From a checkpoint of a small transformer trained on Wikipedia.
Size: 6 heads of 32, vocabulary 1637.
Training: a variant of SOAP for these matrices, 4188 steps.
Each number is 128 + 32 x the weight over its row's rms, rounded and kept within 0 to 255. Layers, rows and columns count from 0. Numbers have three digits each. The size before them is the row's rms in percent of the matrix's.

# layer 4 MLP down, 192x768, rms 0.0652, rows 105-191, columns 64-127
100:135119105074080111182103169161111093094128115122108115124100128119161117144130150103159135114135091135132100116119146160153103084174149087103166134114122157139134096132109137146146126144076091
095:077088173189177115119110165176195121100138134134069122126107150171114117071142149084097147177116113081081159133115102136033095164156148168151155169114157199076119129136099098122138142121191129
103:106119169150099093150138119149156115089140141119181137116139136123175097139131163139151132115145195065150194167124117144129108123142144082100158049164120095156091135176136127123123166152152139
100:086125081158155152118136188119107072110118067108071137141152099128141139088117108180135124139117105099098113120134116140169153117207189119132117090152143152134147106133139163150124115116145107
104:173121091109092110119166089081135117146099166096125136090142121107130132095129108096151156121142187139124178188100154071144135136168137120096114071162117060174134144167118168154096125135083111
097:100123122186133136134154107138064136185103128179142093149156113086176120119180114109054093111125126086095103100058175128108105144087133074107180147152143118070131161190145148161134109084146121
097:201085110148142082123063116129102141097155130075132122119097086110095151150183141081140189129150164157147099118118115187104091129095141120128096149118123118086128155099178119164163142130188098
098:098148110177147154162115119105115118121157149122110127155221168065089154077145139077147099165180114125145155194175137124140122145147104173122125136129144146103156179108151107149100135133085144
105:121090127137124094114106141113146157176167118132105159100163117113105123107169130158196145157112210118122120127099076192157122164169096109098097105081088110188176141103097118046119105148146158
100:158161121147133086162104133131096138145142195072105069079146151086156160156122111160134171193133123177154126158098122096105141121135144141122116119158076156082175124148085074160094151095112121
102:169127094076094133160067151175106138051077117162154103156140106098139171131141200122126084102149141082160181153108219155090116150096117112124119101119139143120104133101026101123190160100145116
101:101081143122163158151057105102100096145106164151120103157155145178114144139137171180134157144135178129140076137133130113123104119147171154087095106100149121121121097114125120087129118126101170
101:074147072181085156134143095134093129137111130104103135084142099108150169174108131177120141141188148152075112206211176161090109147136163190099150121156085132131158090132158130139068168101117129
095:169139125110108143169169106151131108074117082127119109093168153144155154104065114094167105149119132147116169103137149123089099119171110143191090161116085157191094164120165166094149159121206110
098:064176191125139110134101103118161152137149139128122100106160105065158151139118144189147136145115118114118176109169156134144098124114094107113121162179116145200173115140130143148135128171171181
099:135117136115168121087095165163088130125121171131079189122177156099109072094185172140098139175139133184090089110094179118094132134154215125108129131124159168141103130135135148107096137106150130
100:127157134152157112164162110099151150169123063156107154059092141108070117131139212152093129136147124100203112076163127182146184155156112061118152132088149158106155167132129122144096138126110087
096:141168130153161117114142158026121105091182137093188119113191149161163108180172118180122179087092180126173112118136134110125190129114210171138058113121183126168132115160115169078108166171199060
097:106111170192109060182102119198144110167066076115166120069163154149124078131145098112137084128173113128122152104167132064130112150124129136129122118109148132140091142085137148103105106144148150
101:155098141116160124112109154124065125097136112140143100140092108115161108151119161154079163177150129128127153147107110107068119078187086124153133112135161098105124158135133150160092144121103096
103:109122161106209181174161125103160130048065134146121185069163125136096109110125178079187103103143117116172144153124142061131152111138136146137125122121091128159109135100141050130136152150170110
100:136140148121095084162148147161122143157175096192146087085123122160100116141120137111149120160149092158121118112164130176123175099163116144096134110128088091105118133119122095119123147107129120
104:107140075095158176128116087106159135143149111138055107145132111118119122110105153125193157141113116160110184161127160127160138164080150129064152100095119157123132073096144117111107111170104090
103:135121179197126100142126095173123180150183120074166145096035108104171136096153141125111121111083097109125171119149143110163099198198135097108118131155086173151125145147119128182133186065134114
101:065106120154118083125113139132136096153113084093120109127129113121151174114149131075105135149160082137109129104193113118086092109160129145092117095147150079120136124100157132144104116181105146
097:151148179118197072093127096116135123110108094139101153136153132143169151159103171138126156146153147088230131071089109073113135161142125121125055157200120142068153077132136158111131126097119092
102:115167137103105150156093119142146069111146108154154104212139108133103114142123108168101147155154157168167098103131178117131101133105079152124169152087135125126078099096105148087121158086164096
104:119101191166157073151139106119117118093140080114122109098158159118148120156072118169087158191091107187105158082157165101115084143197098131112167139056060097091104116106128206174124078103061077
099:154121105182147151136122130105136111120137114082134181139159131103114177120099074158120163099110198147080145167125148144105095062152124162165110055109049115107200184104143131081172163122108157
103:118081187118177107171119165134148084124095148140095149137141126132130042118146086163144097153118128068118109129208139162161064152144159145096106162121120069124156121117097180118072145089114151
098:131110106164164171109110136119099116112154119129134128136172097120118178069118142069091131166157130141210106102100097167111159100120135113125093116137088145106079124140169115132095134095132104
104:171195131115099094131173130106152139122114190128141096109073125032157124175179160140130105103105109139154135174136117136171143106202147166170120094080099134093138122173151175086151128120103090
097:128149115098136092132062084165130177066138157092135116083110105101150165166172117139160107120150175094128107120129178173112102100141097084086164116145092112093149174187139126155060136145150126
102:196119135155109114130106106099053131114178216135111104175103104133088087157155143095128169126153069108175139097131039121141110205095167149145097109168106163109135107118085094133124112200179187
103:230129106165176155114136125113125064101105125166168160151101121126162117145136102167106177142184091151152151122116107122123159158145116071116148128113098166108109090145070104091159149114159109
097:159159111123134108137180175087113146133098162127153115116119109137108119128126147089128163061123144130186170125121135100113128141197152064129146047180091085074031117139111152124078096145117147
098:106162148126154150107061124161131148133073086212160124070126117129175091199124088167169112053152148153093151075140119089143080105112110153180132122143110112085140161095127122166141142150139133
099:120103108133168136106145147126124104100131103150148180138121110105155137117139134161099171146112153150146076097139172109113111140114168144123165119108119127158145164134140148121112140153164087
105:145126157145111124149155100145061154080129129197124119093132141182109150126135118090095160154113090142147134149092108114096099177134100101165120128125112179149185194102152157025105125133113084
097:186107102106166154138055087101173131091142062107071129176078156112091143093168127105139136171179135128137095167149142175134147042120113108139123161129129128101181065143119099131117141104087110
098:121095110108175074050157116123087085165159125135165130064105120104140170103052169163094124101120103130136167078141140119171129111169130066092153084103118184119058129180146099132164149124065103
100:158120126116139094136096134125127155087137124075204101163108156180176100090169111118157122128145149084194139162139141072162123160137104108154087103091115078099121172166134110077146102169098123
096:142184144089156127176197135188125116126141140167115062146114098180150132133110147092125147123070127169142136069117178105178118140157076121104086085081118135122100053129113132158156154090205106
095:093136124137104144124116111131156135121073118133119090018054123146072129177160125138147157160113144158103117109117094148167167128155140175150108114156152099131147154139090147151113115106101097
095:156109078173074154143098100168094131081129140093094117124123095123171143106144118104100049093153138162193150099139096125146108122159134139113099097092111151193103136073171186111170111156141129
102:130103160108072163134170106100122175102110132096126176131081177139158109106138094105154113163142112146129149152136181144125149083182121098145107134140166125172137160119113131144143097162056108
097:199119103194072111130102175177133090148119147158124126145145162111111082148146122147044158110096090120164031101115123003144135171102168116116133196155147152148114085139177157113149076108170127
103:062127103084125117121120172116115144158126116124162125097130164120113099125136094150125120168121138078134217124139085067175135153144125110140084116140192152089110161113125153137118133074142120
099:139103118151141169087138103130187142102057105159123133080139115134127112123178106113098081106095132137157146146131112146141166127121159124155158075105110192070126057191150158163128068136110134
103:158118081082136127147158140175101147110099162110143136135182115122104114146175124096150059110089173131197169198114109111084146122131127124130111152172133117122097134127140097137030174149149157
100:109075112090103110088174171141135171172122151145166143103114116074164095098087151163139156162065106120153094125108108106213125160152105098079103174108130147128161085150128114114160128136186138
104:167131104117070128123117120162125159113135157168133177156116150159124146148113154169111105182092175121094179131154089137135130091203122200128105078136146141075106235114097127134152134090119127
101:145146129152103087148070126139123134105164112150156099115103128155133097147145136168098114117098155112138157122131076142106113156174164112112094106150131168153145108126130149172096188131166116
101:186148164143077152142106039074139150056005144088146094110159144102111170119111146149139167146105129162103099153097136143083155125103099124126128105110077079148154121104127119130114138032219142
095:137175114145158110174153090157152172105141162098185157108136116081138127094121159116183126134181134110072111135107147103139101158082180172125125113145178151072154110145101149113131096161113104
102:096142113074149110162130067133083095104130139126099109115138106165084121118125159144171145097158137149102108142065056185128140123153090117096150091102126125111085085105168175085147130072129105
109:129145126180106194144080205099165144165182143113121195121159108134173088129169101076173106109124099141088095195076169122102131178097134170082124143114149117126152130077105108149164115126106096
099:175125156124130125110151082120151117149061159147108158052073125142188137172110136112162101119073158147101126139151125162146086124150062084138132148126051130114136133094136138144108160075139060
098:144135121165138105128083149135105139144136115147153178164126117158110134180082099186086086141144100140155142108128155071105131150125112157083090112137116106143148144157124150120153176086141115
099:042113114112142128137169172122142189130127135131141126150165112169147115104152066149149124161192106155107140110078119118154099182154120064089074122111111130144161142151199163155173131132081091
098:141133105125089155085156104089184075145199175111131115137135062148177107084093129054115113136134131171096078068148153139100127102136130135124097091103127144120055068105094156102172110061162131
100:115129165078127161086147105129184145121077143111182144096157088076206154134051164139183105116116120101087140136120161196188177077119116129108160103126147089110108136141169095119152157139115117
100:149094124193166171107171144147107173119154110103121107133134095087185137151137117076123159141150100124082101124096137171103154105101100136206175072049085106127142111108117117159086099139145054
100:096175151139120121102075145141148121113172124127114127143168124106140126095139187166098134110148144101174144113132153099162210119163091092109172130113109094089086084145148192112122106107140093
099:090113134109156138127082151123089194141116139113072096216157115192122113162163137132148161126124077125164139155105119142098147165111159157106072077148186133150121129139122173117137076127123145
103:104132137122144130160099103115114133180127155110109145101091123118157100141151102099132114085078151166188200155144186176172130138201133139087133094099077094124104147104166132148108205165094097
097:099107101074088150111183109106121099119126139138102157103142113132065136082093174111084114081125070121149133086145146113135147174071165191085150139142147136106065134140148104100072118081123134
096:073085139107148143153124150137107134102136133113173129155144135089085146162081120148153117193167145090142128174086091119086072124095129172099139165068141121087079142146132119117103139188051110
109:155109157149177155044149101071152160143114093054130176036093092084152132134116113128126096102109094139001150120100148082157105086149060114107140117162122166073142126124094086105102110162166144
093:127111114105155138076091105108125100100126097149068123129155111144172146149104140156148123135117146113139155147082123085109164149094090152105135128171144123199041122147090151190151124148143100
117:178113127151100115160089143101113123118131130166134082135085123127128111154080111156105191079224187154029123134103087184083059102114202100126167101102102142089116152112130111067085139169150125
105:121139146151145168139120108148148128135109059183123128115164113125185086135095116093129114132139119137183158126131092074121057113114182114092134126180107177119147102096097137156149134172079170
095:048108112126185103096172151079127121119046160110108113101074112132080135092152146115103127140079122135124076150123128150161125139136118092148144134180152144080143138192067176138153128142112123
101:104158125154106131140103189129121168109071090226146106132167110198083193088103160128087143122053095153079182103118076081120097112149155122163146099123091141093139119112112083162149104111124141
109:144077128158138138133100173172053088137160116168102128143204139109094101132101145203174135142140150093220120179125146126140136110129142147163088136163155114075111144122143130082157184148181130
102:142103084104105134077122161113039159121117086101143131100097144188082078115148148082115167137158081094091149148111110171177169110094111162106129165099103152152114155085141099136078180130072093
100:094113097107137131053090110130119119124088143123144098069136096175177193125131093101152090160118100075130189090117104092136128142164160121137133146127101126101104089113179134119146135189164150
104:135129096118112169129112097139175160120118120089115130124156116106131152196142110120134151130142176134095082126121192130107084162138113137098153178100137113138137089164109108118113111137117122
100:107105140151140137125120170175114191107123095168146121168084171106114105127096153109095067059140165125125151125141084168106147151144176104181140104111148177136139071118113097130186163146116138
097:137133105073113155138129069112193072146109065146143129126110118083137103137137128166106133137121111106131179135160136122209133113099129109172145150120149139113100157121102126155160109113131091
099:126122097144080138137112163074144143114126094119155118095160129120125161175128113151134171132106047147049108051075132137114119132175172123145133146123095146065141158124096057118149114062102109
102:138151156115093112113075137122167120166154130082113079112154129172117103156167126056086176140105102123150136079140139148140146118140110143147099137158169136118100118125104096145133089135127176
103:129152073174111143153097089064093153144112121074115115071146148112091167116143161166088152130094100062135077054090148116097092139092132100111116190194132152131111156108153111112078101131211088
105:118190150200087159145179133193147157153150153174090175150067129131123186114171148120172104115104145075139138119129175155181118127125123101125110148189163146099126182118091134158075147129224131
104:156067056124121153162097197104124178096154141150085182136124067126173140121142168149086143084165174123128144093101102168066116063066168125095164177140124162073135076188094158096108102083103090
100:167135152097127167176174206086131121054192094127116126101168142191130105198122143113131146098146161134160113174136089201149118123152106143139129116124140171115135153150121137161105122088229191
104:134099180151138154071134143135125172142114104102207134074120126153158123116108109177124157159103180112080169115142099073154130094138120114128120171166133088121198095134129148143123156159140043